From a checkpoint of a small transformer trained on Wikipedia: vocabulary 8192, RMSNorm before each block.
Each number is 500 + 40 x the weight over its row's rms, rounded and kept within 0 to 999. Layers, rows and columns count from 0. Numbers have three digits each. The size before them is the row's rms in percent of the matrix's.

# layer 11 attention output, 192x192, rms 0.0894, rows 0-144, columns 0-95
100:530503539486444508512533506518480469510562479526470531499485526558488537520490496500498545560451515509481444668346468523538572537510537470547497467465481500586511483480457565536478515562598391549469502454488466506540545486513504521479479474533432562508511541490563506499517504479492510506
096:481490497515493523469501503486505473481446476484535522493456549508500516496457523521504486477495542476397486522492505444328485554498515555489437482499526504386444517490428382601473419443486431508474489472533454483493505495476542502489521535452532456490498508503478506511513488491503569508
086:494466511485466559541555519490513465495462483488522517525487518552545533525491491529469465510483491540485505519497575494575448458484427465597467554417461538481411595418581551423591570397482469464524452503484505484510522537481496446455479517495534520508518499518491497527498511473489473480
100:538552525537479545515563547470492458554493522559461481518489459493506521480496493491435496521512502595555438543582494476494535497661478543544540488570426442544534422425528540427427593483510447507515519490518492500572465518507518494483486517502448502535498433479525463469506523459485495491
098:519459480479484522503536489495548464464500475492534587459488513520510523525513430472556493547495515471495501496443596498395578390484509397436543582499598472491493442426441517489530419482385478548521474494481483533539501489511509493510521486553509538557479535543454498502516521448494544521
098:539508512523517530503510531466516560497488500522492485512469499472512471501489516515527413491482468561544502515387409470477357468541426567497512519439484584516542517439458497447594583561505437459522506459481499500449462468547449500474476517483513499479509527554485492511511489535505513499
089:495519499510470519551527459429502403510579499541504583466503514549466522490442530530446490504442441486453483537508548498526531512528421569627511545560606551514414484485495524517527537558536535474483437470511519547546586458498500498534463466492456529472468509503517501519457515512482476483
093:495533482520544491526563490523517499506597481491468533475472452531483536464488538492549543474490470577537519306588501474537393373528503515540461449487521531490473535507513423461490523462614396479508503430482515491543578540472510484508497472584538529507502508512479493525504505491481480524
105:488491470498493497528504444555496457539492527496520536495537520556476504501479470561492516471499455595466446505506433405587494480486500482438447450463591527530460466355524589419460458563507568509482537499458504523479451509508484444526485491496496460509492501505534495532525495470508491480
099:510476527551520501471488476453484478484506446457509479524461444495543506489501466442486524546507500552550560496482538494507437545412580498461512590476620383478488376498516481489560537590512524507523513461508449526498490444479531449516512524464505485516471494530500482515506449520541540464
091:525520520542523458495453513521497531511500493505506473486503487461530509517497510476478448516542518547551415546463436609564515555495429372431475535505471428534526444443491551626494511535536491483510486488511483480473521443473486526540522474543496519521509472532528510487502497489437453491
105:482484453529478545476509462544500542530492494522515491481501502474473521507541498536558478520511417403474451524411484507519423460451499424571427559588352484480564496494462434554410478519537476481507532529498513483550469486480489518501460492481451495558493501515508493477520512490477514511
107:538486430488464540451505555474505489522527546510499482496477472525430490495463523499527554498476595472554517409532516456584526519451541479504498539491488445527503501569517486491482489464517501476526471457494603511539486464495528523490467464479490565541504534491490460553505520448493494507
101:518511522488465476464466486504493491497484504470478571469501511476472539547509531496496510515419545453525542388595473642392510538452464425486476483563607462405536552583598390429509521484517396515520455478515478528524513540508506484505517569491507505500506483465506467507522463521499538489
093:468496482530505501454457455530516467509498543511480494472561503527524489459438531511468487501493549463512454485408526440453482503496446491456564586537484433415461500522397453399527434540620555509432546453548469484485531528527519466510495487515546571541513507489516523534498490518491473530
103:529499462458504502534478498499567445503567465510493567462486475472524519499568508450452514526478499581589460537525449478479576547523504420450466509418436618539461524474389459428597604444441563461488490515513536522520495465493484563474520481498503511496507503484543477511433507512467558462
098:574446520457445529494512509493497514484531541515545495497514441487549577517512477489496514515460578548448483533462482482451508552576521530551382442475525512417491468527532599545707563599563535515512498484503516461515516462498513537512537520497486510506475515464503488486426523498544562541
098:497510530477437483502493516475511448552534520495477468472499501526470549525472502503488488524497522514533474488588466637570413443514415516411561524465478554438648468514478503464409453474587407487463466458495469539528503508428495490478455504548464484496516571438550549427483498531494440499
103:457519546472483485478503512493492495510498498484488413490509503526491549492531490496442528483488538411500498650602512383493600508518600480562451443426508448457509602500537475457619486452419525451483504481529479463483470507517529551530520433527531523490507526465469553520504515498493484499
091:549560498520456465501566553511471556532529475446528513520512481480478518539509504581528537522476483515627533505524525524615403459583476521496504563534596536428492510454473536536485550503502373439477475487550499494495504483518475469486503514514549581493525520437496509464498551522436512510
102:559541561455515496528516517439504527484491457480484530521524518522491514502525466506521493513505430448498672452490538444513481545531488541551541445557423500437512518617549599421535442531597552523463499538485448552456473482497492493466549493533477522539484459483511527539503505529497505484
102:522506468517543476513491509544516501481537542468524498506518465502554528526539526479533554451511546496503530439442484469465503540434553548440430565647491492478389548417578538393508483625469450502526541511523502484532501511463498498502492525535443490455517491510466518487507441505449484495
094:431432491472509452519509476521492464539465500531481521530490481524520511495505494503454518529474514476500522477646410513569500453466531477438493522560499444388454580535487545661506451584607442494510467551451466557511504484466493480446511504509499471531534543454501526537514501515491517531
096:490525473527499513505514456521512491474489487534547489466494516511553480456550508513516497499544426427379481407375525494492486473595529463515520517462488534558580605497546447559627458447440542491469505476505501494541530480518543517510514540519496470492494555504501527489482502491460461498
102:499463465511524504486475521520528522516480532505523492498499514459522538501489522492503500509462530513579513553523484630364507395401414467491366572603519607503550577523518555477543476507522448493509501494437519458456519526485606522462520486527515487495519467506506488467485469499480493478
105:438484490467536494480532473499480509473500489432489489541489507530472509446506508498533514547496471460569497551411552446479521467411514454666594494454477426513351507506504423482536432494506575501501507491471477520470500533522452499498506439519551474499526495459529526464537538503490480469
113:469516510501469514491563527519480522495455510537542481540490486492520479498512493459516525449486510527498554364620529501544465714501538480501547541464497449517495635481379542538560449479507489494526515501508501556516489483489527497529491487517497461467493475486486519515513476496478525494
104:473493501505507456532549511507497410513523562523530541494502514513482491483506449494503523496562460529606545510496569657538640480464471543605493519555499535559532467305407491478504507477501491482490497531564543559495502475453531517503491516565483449463508524512516545489496522529535479477
099:473472499466498477464500496528540487518506473540493572488476494480440506489517515423495521492499469468466500493495502457437549432485618596575574457549480423491433479571593538467339438503457618480540479548487504590508526522487457522496527490493434508522468488495503509571490439474471505469
107:492493450471495485500441499544524497498494500464530525478483525514526502525490490507442473507504502503425379620520442387578518477550480601482500547509567568499389527523536512584467562558494503501524549523499508501518473516443493472489495503501488485520484528553559488517489505442519489455
100:532556494549461495520489474537480581494490538492555510492460546509481485500445486546505484492521446518500426524569429526423586463463619548509544466516496480440494654481562495461564416606462590508481472505478482478467522489514487526524470474505455486502508470541501500493517527447492438450
101:443496480480473482500519480470482474498472485471482500537541525535467500470500475504500506534485597458394488418463390596555509461487474443584526534449472535522512509621514567503526540464454525492477481523483423457505513450465552496507536477490532503511565525505506506475503486453508509536
099:493503469509467490494476483443505491451493490478473502526473498507475464517492460485509477503496484520435532464587512468505471576633517501527441395436496548679479559555468387629444522509524481469537474467512509497460475496470521511510493491495485511507469503518513482508490503513462506504
098:501505479458521476551510526518458514526494461494469539519507537495497507481501530513536497454506574543516534577434558475573498550481561471530480502404484613484507483449469401435473554523543506594509487506531469478486490467516466502444458542507541541502528487488443485568501538514509532479
102:524505511497482508467506492527486485471484507520524495504477473492496477517504478513486458515458387499543534494567471541400555394586518556473544617528506566465514563493480587476547513680524427553510490496544454520507478529493530475526533460485492499519465511507500490503495472484489493524
086:529506508518511500541549481497506601483485503475508481465485502532547546532433507512548496496479519487570375510573496550556469469424506473493488525400579579531504487495544474543535385487519513514486451516482486486513446482483501526522500492419473524526490520500523466496519499481466515444
103:488534510506516470514549552477500507495504466492496520514478516565488509504458493478459504512522567433563467532433412502555462541513585414407503350472456537436549441418584523539458574434484514471462432530471486479519513489508491463440530528538552483488555479517485465501518478542504469542
097:479469490507489578517500480521507449470535497486484511533503476531474507504486533528526505521474490453443636460676511499457383532479511422555545554501586506554514601426498531555384493505521462483476472514478466507525556502500467488489489506488491493493488481525467511497541509498502555545
105:485458516510535509435504520510467521457512493478508460553486492514494490482471474553516472514466549515405565471488443572544562597563444548576458481487442490618489526530460503454381608446450578481483462519490477493494500494518515515569504546524515488507495509501492492502533474463525528491
081:531543467540525454559487547480496494546551472495482531464489478476472446466519481440548524470502578556430588491455498560478484476513370515473439537462502418479533520463507587586514444516513519506526467496523539542488475534458489463514443514499474458499483548474502464489398540516529499430
111:484445499479467506493475473505492482511451499500492479504504493505474482523534496526499497478524543425477514620592522499638529456581538471702540527521506499496471494497449544525546544411497506454503552518509501475535512467498562486507488488467458503571528476501515479483496510481483490524
105:509530504531461480534517495520494540507530509518511442491463514500508540491496503520463518492471486373550547527575494529441503473422438582530350538538517489524420529517456585548485625504522543444479466494486538529459515519462446448503403521492532502474510531496487495470471533470465515493
084:448506480526476490547546501482561441467488496457546550497409530526507478482443487459475490492523522484517492431473492538497530519578399402427523431484490401462493432520464501485519553509545508486509467520482541509495500534534524540460540450516522460496566502574489482538471540494490514523
106:504541503534476476477505477454491463528500461511481517529505535522463477487543477486527510534486497433482503475608518524438509525507386471401471486527453462587619542530514603497524423419446529522491553493495457474472523496490503491456453515498499499482493508504525508455515537539505523457
094:485544495571483536511476541501490497513449508495541491502493491489518479516445516488505521492503497465585417502598386486444408468457586464377551409498391525536499625452545505435487472454494513499487492468531523507483480554523493456441496502515480536499456466540488497549518500528489476544
111:516507513500535490479504519483494519490492488486514511506539506523511521509531546516519535482475552483533478491379438501559474536478514566562513474495505553537520552624566465543563551414563455511484513471459518476521483470488538481468489464493503479497466471500479475517507499466474492474
095:495525502473500494514529526496516531502548526564496505529526495491526464486487484488508480538505504476403493552497599461393585518424573488449473492485490495509473580479598492514582495524430601508431462552488478486504492491471500459509527511474487520484486534450544505512443487505534457500
105:514502511527507506479492487490476512488486510484502474496527528506508502514462556511528542493482359461437548491545486450551509487543530452433460473465458438523415488446529463509464587511438455560478508506484505473445484470496480506490556465532513564514500501524470530500489533487549472456
107:487500533536506533530517500493479508504509466498502496504499446527438504536499513415501477516491408544463530534430454487467518337460377642527464491571412576526477507440482515608570464419500550496499476499514535526519533471510476506513463475483509529480509527489477550481477468542458511506
104:515547522508510523534525512503529508529522473517504485492531531497494502516568464451481511487539536523428465532548590600515362572496432460510417470437509540469582561457492541501450570599554564478512506529506464519493471484505527498517459498527496472508468479482495512480490470551488546458
098:445511483502499456535479451545516554474441517516513456500522502439512487458500488515479458522511497561484481513554669486490527514455551436451457461528444457580465517526476401503543458475482534499499488547464502512480510517461533454453499455508458519518490531503506488519475508501507446497
092:481503501498501510543483505540488542491494546490479521462518540484502444477464525527492513514460544552576495502436525545484608547433533481401441386516513511506441505577464521472409631602451461522478526457513503524513492539525459474505465490500481482487525534502542529511498474476576527531
091:527521483511505476527483510503522488488471502503500483487488507557476483515513476499507473549513408634545554441521577594442499569550438447510436429492359371497438453526537459521470507466510532500498509504516516498478548444486491448451483520486479529483477531584537503461513524480501453495
100:507453484554514515496500485499500506516419509476495489501510463481504513456503513492482474518475460438542536451435496575489445425497429551546586561401430653503457507385518547499461438465525449482516484508520468542474490515465505480508510488450542487511472498485503508514469492527515550499
107:515509522442485535452504483531498500500511515496467493486558512506496533514513489498470494518514433594553385529545556503518604436471534567443578547555474546474401491534477543437534565534608456535467468501530495407513468490551522538503502534485471489489520515459525524449488481484471468472
104:525471483518455505504509499501535487501563482484554512471495467538533490497494486487477508519483537407516506470367506498456597470462507406545518603544489446566607486471543545448478462473500505504511467500474528498546513516524503501565513433503469478479549506487508542494496504534478482518
109:505502497497485529470528505487485504495503474505477486491554513468502514487466479472487493469548569565482560480582572470515374523463465467474559453527438353578464540535490441442346639474504470483501547521507547511479519485541493515527503525475551467486452492480491497503511490500520498543
090:451486448489510472485416533541464488494424515565546427473483477493508484466513479515499467508473516431488535457453599499672330524469578476537503460562503505538519587469485552422520464471422562562496530484534509500481516452544478477504534524486486502459490567483557493504477548435477495506
106:554493525522555511482513481529510454475531485524476478557480524496479502483464448547507472494471538447548477549466439518484489386464466407400388530539560534503447491564398551437478457515490430524485558468527490504519461479502482506551521511501474479455433482528540500513549534522522505488
083:490508504512504512483512532493548467524542509510489472497479475553516488517553522422492500487548601537545497529562446492589367388438430495373437506513414505448493491476489525484489521465410542498485469479503499447522546528477481496479527490504489524515518497559458484517507473477454471517
100:491495481529502513532523497488497525526507509442488487457535460535532513510500539517557508453442534505500562490370470552570538498465523490530503512461364493438553481518547416486507516555497546468499497483501515484503504541532532519500500515477502530521552472452487496501535524504464490497
091:521492476491505497522484451529562496516465453512522573501519469501493511474492457499495548514518453597566617515488503559547447496501551576581568476435445467457534453515448623504574613518421640500483502500502523501473485485552494499517518450460506487519495523512475512494517481481468476523
107:532499507520463458485534491476497531511469480484499437504495476408553498525519472476491509489498387429495514585555518421450506519521455574547629434462634487478528558519565459421436446555425483518529498533519514466525492518464551516460515486430538513518468502480495500475514511532486486497
117:513484488479530494518420537494520499481502507469505502447507513553502528532479514555485504515474451544514571541457474541560415536471537524526551627522539456629535465421559451530514515507500643458482487430511473518521517551517482499491517549483530485471519471497550524505513461456484491522
095:515511484496490467505533533474486500493508460491531481533452484431549535507515458525491529518470541532584439475506392438528503455371574384475494415564447556534411448449503577479461485377488518559496481537497484523447521451452501513436507491494536488456503574498528520497487476484528547490
102:474528559427470488541453464520528499541515492501486499511485600485469499556514498545478458514517438545560409446492566439540546533593517395470481475628568536565457537604457535477573432564479599514469477534501517516469473479502488502476532519553492502521499483566480521462526491468482495495
099:459538497480488516484505528521481487490482458543525516504512506480486474514453462506498501488471477406489479498491494508471562456412471482569416463506442409528588462443587467603509560609476503502444522507525519574471489491443503491470485513485486569522483519499533471585457528494500496482
099:502548521506497510518526574498487525468544559524500484550490518467515439496479468452528496504512393491488541379549528505457552416440477538480573486484531635566492438633470477460415505434475531516533526502452521535508458556543460468496518530540510502476517514520490549544517510527467472522
096:496529459435509487486499493511529484470507457507458467528461527532497513526538492482476494524500505443515546520511517464626550512464471472581478564422497622440512493482491426556505482532475440449490554535480499438536524467495558555494515480490477449552502448544554496427519476434452466465
106:492524490502493503497568483517495531569501523519437550514457520508516455473502475481482500503504491522427589507541563432547625534554451562541539556526505539429527484413629556516458535507587458495474527510401543475486521489473482463518493483494538512515548490506493504506502502530501440524
111:529481490464501495452501503516472427504539504501490503479500485498499527514532476511510484516442486525571436506359426619463483507464574457508493469548434448532436526514606443685459547461576496552501505507535522549526468496459474501508493517530505520488477537460484519529492489472528527485
095:518491487511459487490440505501502526474531523484488454475515539481482501512454462478495446504475481505460490590486377522513545389484498475509547480491569538519510514676527506366395487527467461518450557521523519484483510502494519485536434502457494526514491531459492522461499501517558518518
111:482478511495485499519505460519477501498535517513532486475522473452497471512514537472526516499528501455560433449537447540542490576449554495530599493470477514465431557538554566548441385522609577510516556507476544523530503501449513521516443501471479492516492468509479508521539479501492560482
105:482525428522489511494507489497527555455478509515507444473552476503461483487474504484506463463504506532459431568477427569529589323581562467579493488602436497508597418516484549575627522475506516482475544514498494515508470485510464514524484484567497495516493539516476486513519517481522487536
107:544518544509486490522513497472512491505432477476469451530523545531472531510524484534496471533495471572439382481432458474600558508398474592447508611522591419452501493581478361572478500485457418505495481502476469441497479511508522457530496490484493550515511516454430553506498512486503481488
094:481514535457499504515531505499495533477495492423461429509504481494524435558409476508478444542485439486537500424508503533488440406469492568492410495435541506548528566548482602570616438561431427508408432472458466457504493485500499473501537456462536508451519453545495584496491546481526484521
092:502484505497459489510473503504476517475479543504493525569504504479477522473485499523535485528522548463404459499396529531599502534585595588417466603393499502531512469584476527571508459526414436510490569526493481509496517482475528459458493547491514502498557477463565496443505517456541538523
102:494537514525484551485503488542487431516532503547475528498491516522494502513490526486517491506474573520507531415479518459610478402479461450641441481539504553455448601521485473433464454504438505529481498506540465529484551422514543487510515487499508509478522544485526502496499472507551474483
095:486473493493518494513522511505552467532534548539479495547478519511519478478482498550513449524496404434516633544482556539573473514477530512486570521437589539557420427473499529572544483584538367499467451480462452505482474480518466449502520561517536502482501540525491493532500480466563512509
105:525492512524561539534502482497502503477529531521515483550543498501478488507482455570517530513522646477515661443492454515547557481486460557549442486495516464398536417446513557565450502613375436537470546474472574536476470497496504471522481469512451511495463470487450490518512521458491517470
100:506519468516498493517473507498498459499460487450512525515532543511468539476487523500451541535507465517444500557520632585396448514439442567583497513474600608503498481508669420545441561532518416452484489457480493491516486510506504519473527509481502506537506508504470455487534513504507542504
116:551516515487483478498481475526483496461493479507490519505481489515483525501496510555495482504490445534500604390552508538542387540415472532514613525589443571540447501544551457614515525447338579491476473515533517476457532467513539530485479514519495478482499524450526492514508496507513510499
102:438529501492500512518499485500532462476490530515468512536459499505484493536465504493488507482551385453549558458580568583511572637571453409395444558489520540476539438339538471529504460537542358510472533522502497514489476524503469494475483480521485447434496528530514508463525471498531530514
105:503528480499506488481486504470495502484527466486484550526500442463463465503538517472489504482536536495470450502510601451437538512430511508498369605480537439589573481590654462539428545463489490502532506507468494524504501494514466511526483488517504508478473506490496506508476463519489528492
112:506470503498483513486487531504503461523543470521524555506472486545517509510484496484483535512477501451578604544525503394521454468475416490454554410460472543491508464434476444623379432534410419472496484452504507477548542488479532495535508527533504511535477455505485482522461507488528462510
097:487431482523514458549504499476522506450478507506533501493544448486547510516503473509475516472476548566504495582456511465420496523455600574599653436486575459556460484415448400458472492486537509448501562513444530459497547513475470533494478458490533481522546474504590566470522497491442478489
114:520504538500466481465514474523488488464513503476485529489502520545481514519521530507483500524502505641302473491463370567561465608588467419509557508546423479498507424512528483495460463467468516515548490507489495437473485467471514492492488476489529508471487536485483528460503526478484466501
093:515447494487532490492474449545507581518488459478485488471494481494536511506500478528510474565471473500440467421556537507359402457406526455365528366535532541561535552494482524376373372525478515496510502536540475494492496472458516497495482469467506516501538495515537508489479512460491471525
097:472489477473473508456520478519467454515498483509471505526511481489531531483503461493468528429488560562488524555445522409548482579509588451516514551591479509520574524491561554554511547526458530490492477534495576457481492456490529505549509467504542515525538521487515504546520476477546488573
123:526520511515528506483476528461517537506478474517509459497531496506511543519466503508523486520451492614481561499643424495460590516431480451575502531447459480529452356489522557507589505425518537514477503490507501488474494497543508531485491532503490513525489477486515522524570485530473546487
108:513495467476429501470507514489476480499484494489533501479494509482545541538540524511488519504547479365603563487554482501515524457501456545431404544478445594551409467462514543558526394489496600538502500469501510470518472500518563499474502504473543496502508500460519514493526491542548506485
089:497529517515534459481480442488495513499509560468572525432483565515470524528563540557478533481559516497419444414440502466482563495606473505442417425512495362527441547536469470534521489570546508461518467509452532542511459537506511515501434504467478509463575492483456472504513468516495490508
096:534480540516503470487511504479481531530508535504520483472556491552550524508466504501516494492420374536437541570547469551564435463510488579423545587470617580519474539443533515611489425423419550524479533476457549489510496503474501508496501482504481498558491457484483483479512550465472530478
099:481497513515541485513492506528466531469535580497507487459497516448525494492487558522488489502508498487489549559472512370608447421433484549553590638501458548489453464460511549497545423560570432492500552471518507539489515497465502438404544471560492502442483498487471527520496498503520504503
111:508511494553509471527496506490487538508483511504532543472523445466454495504482513447487481475483508429496483648506479483541521534477540482419578514539510642479498492564564605500438433472438411506504448493484494496500531516488509515487525490520454492470470480527523503486490469514496494509
090:481549537543521468417498471476512572547556499448518501486517527499494521468489492502501491469523438564544481460560540492588565524536476490502518616421498500569621475463469402471501569522445468483498442496478512501488523511560520476523484545557515534506516468431447477500543481502476484474
098:457454438494488506481470468553500510474477546480454472524515525500487511510469458509499485515473432526535472432491481481598542462525454518479501302504543479504489450555544618460559469484618339497478570548500484466512538505459519544506470462467504503503526504525478471463534482498486500509
099:512551530494490522492522519516474490504485531548528494493493514467479497501488492496558474484466507530509490561395434525531544517575456543390466596485597502562465525371472427394484385462562634536496481535509502522451529439511517521477442521497511499504565511480489480494554513506524542478
102:496470505542491511540527507544475543504525505488507488485528509444507483515474442521532510521476478465449493451563551332564536473480512576520510483575458473421457397566577463434512528454502481532493533509495512552504489492475488470519500483512509471478485520444508533482473540504482563535
104:494490520485494509560498526520508469521471526512487468504490511522513500510525493507539507495487534411491539499506521464522428457504421563453577422589554470482607448535508426512438441446325489512490500523575494532501480492526505521517480481499586517446462519522499527453524554493474514521
112:474511516533429520456531525477477450502542474566484550526452506512441499501518462468459513500504432541500589553506478421441467484539456511418460531600470496424543635505473337427601463452466514524500482465500527540495517523478542512536501503488504486513550586512503486521483496511514484494
102:506445478462477495466518461491478561457467463465532481492521489480520483523494521461540460491514343558502600467487625435521533514620487478462473405537574491499525473495468514549502541421540425485507515494470477486483503494475512458520501509506444485472467525534497505475463487465505524526
097:510500490549533529440516485518502516500471555495479456530478483510520532512550479506541475530503455657510556417434440515493450548584493515543445513542538491601462564481528538531553375430395456494504519500513505537491511500493501521457488533492509477497494499514475510508514450550522460485
104:495510473492500515500524500509545458463487534470572504494500483489506451493498507480463545466522535493448451552557524570617407483467402418520479553506604461492450420463458406529576508356561505520546507563518522475474493564513526535509499492530519514472525483571478488556505520486471491526
094:513466479547506549503469496493489504484542526490560487554504519466531478524481493493543501480475519517574558519578504533454427461544428451553474543392527480457540472508575351469574529497451524513512507472541497473493469482476510557541494529494473469489491534513492483487526443507538523511
093:538499479464516587480491483470508426472506512468491535502557479529441411453508504527529472484502501621568427475538496515516469493519543439523520557446446465530403392402533465395478421509581500498523441491530488451539531493473501469578512486511481466477505541530470542544444569426496507507
103:484521525499467496505530472504514473536491500532546505489529468496485484519523480490477530437498485602489545572581465543586504483564558530393431516525520469387481388449479577549491475491428453461479522515476477480548527531510546513489442454504477527511492527483535462503515509537463464494
090:554478512535503491535487497517475466531508559591504520515523511496464489515491465592542466484508546462460483469554503499545466460496403436403543577489453478478464447468565606618542457546483562485519512523487549483468500540495493500561442605479529573465475551444504454487496486494507457505
097:531524498496514456523477506466510474486490497498505532482496480479493477522521499489491519477493529486591546556482560465508454517615586444512550517516568590461525593459463539559455425430571586513526447500546536514471473492499439496531495501509498528469467508480466476534418485460510471468
089:473463490497496557505530417522476502485494544461493496504493514469514458466500534546495520441491544419419583410437456537635542470492533532560428535569516489541501467481474478487491497618482587491518516622507504497468533524504473546523484515508490445472496471530484486496496496473502511509
110:543484523467506528472493517500528499477503494537469535489546489510501501510517451487446504521510512530538581419371600540585477480375553471448515486487485584583583423569544439565454576439514494455521457543538442449502531547471511517474519457487475506501488503489508493534492525525526503454
090:474504498517489465479500474500455517460534498512510512471486487476465515486501480515517482452492455493433442526511504524407506497500452421466608562618557500476468455626525538498544510589429535549526472496475517532484537473497492569550461491499458449450487563506521457481569506546477471547
088:470480514523428504518491475508523511527490474536478508511480524544504507488513451539480461503487478469410474405405476465491440519480489535572415456478436516576457553438486461549518448518445472474483483519462517434556467485546544495477545508532498497457494486475530530461518520528500433522
099:480508504521462501508504545536538433505519479505494500539448531536520513471509469496465476510473472486453447582421536450503537532506453656520478416482496572423430551536454587515425507489524562486490522452505530524511522536495544471529558532509517500542560482517553477460554493510511499488
094:504593544488517506521466460437483531535495523555494484484510517484450526439473464509484488510521528430534532560488396420521460484486503522532472463560568553549542505467465589601571495497474501516494508488486471526488504533567413509455417477451529511520507513540470518531469519506524483505
116:499536542478499508513506481530490546509483474532488495532492509524535470506459505530480493482474474581497552546415479532463529566622594492487487484515414402430445397422523563540518545450381471505485542532477464502485488491487481518494443486517538532504530496503535499506486547512469490499
096:503484554507504477468512509453491492482512515481478492495494467483513488536499505487530520513503553520514476575474489502474501478491479455487484619532394633426406511592425518423501475507506528517512477512481463492473465506482501466482501481497524520469487523491442516521501491462528505452
092:482490539495508525552516484500502494442464492511488512513533529503536459487452505522480466536432610488553469471569642514454494386522547548570579575577512565369556463583489438490486510426532509503444467517494507486460508462472468480449480458433495509495508516513526536508498557437497496525
100:487505488535469467525454497524497497514464499474511518482509513521507517507490539559482482484474459523480526487447528351476539317515558305497521581529543522463571579470527436436513636524476531475471477475503502541524481529511487541494494514522505521550476457483459500466501525534506520512
098:532520522499519497485505531499470517547492474502537489485487547481484509512483564477516481501535405433434524554467595565514509526424444545441613542411405559566431497498453505527405465550487634515492473481485559492521519499477466482527532521470502480507502463543467490434497464507499502522
090:458466466497466514492512485482512571464475470492487481528514463486528493506504512514495474471482398505487447521519450468474433551453473556495562438565553451532485447387636544424515643539508544504540487518507523510499437483512582527508512496539520512487521500489454507521531506519499492501
095:529517495552508489500496487453453505487429548458520450512512493514489501487513488506466515514494492511475493470466547476504517478590459524520448489554553634507467550427433444481409617584545511456498530538511488567461501475482507428466486515508529533459419525474514475516487517482463484514
088:504496455465574496485484504491530475491513459447495495527495568447473461495484489519478513570552526544559389459542531486446432502436504434509460433553364584565522457525405542516551495545520491505452503482536465533498455487530433492511533517470505522496500467499465490559484488547502474445
106:500457472529481517514521496531480526484498487514471493464510504500507497523521513489520523524490556461581538483492656451473669603516530434452487467428572499525548477537427479496483381451538433562508518508468478481534496483423480437468504508525434497481481554496486454465469499514501497519
106:463476496506512501513532553488499526535502506443510490472470513524513508469490488526527515519497541583482553551451538482387416532445522458563447411477436512572370468426468514473515502532572503489495444462514503515543512489453512458574527514544538478454532492519488533503500496507536502537
092:431540484446475513472512530478455492521557498483476488523543517514558534450476481515532503525545561473473548557540449490374427481528479375543523573553554513480542580496558414468454383454426474544509479487534535521484542502520547518473562543490475501511510453508472524493526483466527521504
100:576505492490461514522511505501506479538523467564523558502498522511517482446521486479502495475504430463439439451498419511497446480645498421545475447607561505463608488550604457527500487658584626520503491532515537457522517522460532494474496502526450451503480544487535506477498526478489552515
094:490467518520496490501493473528516495515462502539473514486533466497494447509512462499517520479569529549451484516596457569502574464517535531617477505520409624583479624444535510552521482447537434528509466518521523490497474549513453467541532494462487536481521483518519474517503505563538516532
092:490476494532472522517532519531477497510551521504492559462512479527488492479475531451522507461466573469433495456528458516455553559396457508531454570393472455469541467398467637445553519431451580523516502483524576508532520500520459495498527537480511473483435539527544434521479486524527470485
105:513527515471521479482531495518485500509482468533519494555507469467482476489461521485495484501547432405392475559470428483494580463530530451504387480542521484531663359468473517499471351448463542523495483479493491486502511480503526479539523494525502483493483444537483484529525479476521494500
102:508476499461482486490512499534497524541506498547484493474424490496452480487524504514482527488476572555489525503495502569432390542519449545642549297511473611606532476522534452487529524477493522525522536505466485518535490492474455499515475509502450512529453489498453537524485472488506488477
088:555532473456541410486451536513513550507452478426540481496485496531512596522503447539550520449500527531508515473469589527527458469523488494514491429489492507475606556444416502509462567537460472532486464488468474544499405506443454490467472506513455489520392542508517473501532516450502523475
104:463470490469492494514447487509489483546470530481499506492526490523491528567505536544517511513508417487469445531457553377502458507474333492412394497574454535465519553397555461426426551434559446489474465519512462476581537557472458492480485488463482492515503484457471488513485551391473466476
092:454472499497491494502455492532416528471506532445517437488512499502493504533508494485524508509499596637505474521479434429499488506531476587466438450470457486463565543538456489566456493422459512505511535470482475524551508484532528528493546461501523499544504570463436535574534439518529460498
092:528537512474507499511486511523538444486485496488471525470466523503511518466535490547455487550482474456397579495525450514500452591580532500480472480541464474429485547512552565565392555465473571504489475480525501472526481470468467507534535473466493437499494495447516497497508497482527478458
094:500523507478485527467467536463525447538528469526395524529466513484521524492541474418498453463479441529522510484462570475520566432619431544512424566387558502456573568563529526550374473477496569495515489478518459517538500521547537478580527492500498494519493486535471562529498499538528515501
111:519474521443481512466517532510489527498524518514490470508519518479476513497546521471500505516485593646439486499495423553370539511527434476494499489506650439541472555531468510550518455427328498529491493492486495510475511490505502504446544517533526541480513502435454456524481484499536516506
106:488512528533476474509514541447469489538523494555470489533448526484488521508539557500480543468507556550497499506527551501642496421469495427478394522532552506541469617468517447503470520596583448499484502481478513488450499487487540513497481434491534480500522498472478513512563536524500547459
121:511500498483481517504480497479485478505468500505507467523484497474512508509530504501531468492499578525437469429526467446461563577451501465474568607458492601553517336584510419546432546371538581452499540498526470482486516494498503526478508510466517496503480488483530485453497513500490472462
095:496480457502494548472502437538407523503478522476523435544501514544484510517489500498523492520537445592502581548519555451453492470442524514542504450428508487461548478621411457526526502615518486507493486509622522473524484471474492474495516525499510514520420522551469525526494474479545523517
094:476523495474511485458477483501449530498503540444469416480559431500512521522486523517504486461489530439561484548444414524557427499559523583504474511452529405395585459553375497562551510569541579516485448492501515503542487546470530479539510544516511515503531530481474499523452498556479482516
100:479488496504508516472537467536508490508498517443475469463466501549518474514461492513507550511451619542584467568563451479485499522441420533430536530559442498520509460472486579637581556488459471492514518497443539488499496559471505504457480477483514467487505441515453526500527516489413466530
100:491508480543523538481437503531493541437463541472524460431512533507549510498458500514550516493497445493482522547585577508362439374451538402409516532466520442464446457447530656496446543516478495503488519456506468478502499467501544484496528498507533494513498496512480469508539467452521479459
101:468520548504517486465523495490496486515455522514452519482491485497472468495476487465455543447536532527469534517469550472465631391419484423485536433467522436559558523599492549480453487490508487479487490540486543526506503535479476526517496538480538450500535505522515504478507494536481479476
098:501453497542515517525486515495462498501493491528514478518492518512528466500504486514487509516499545418570498490466524543564582478455513492427471535511434467558515485530532625543583595453499548478532538505520463517531540505491504548476496472460483512515501501515480520561542469465501521477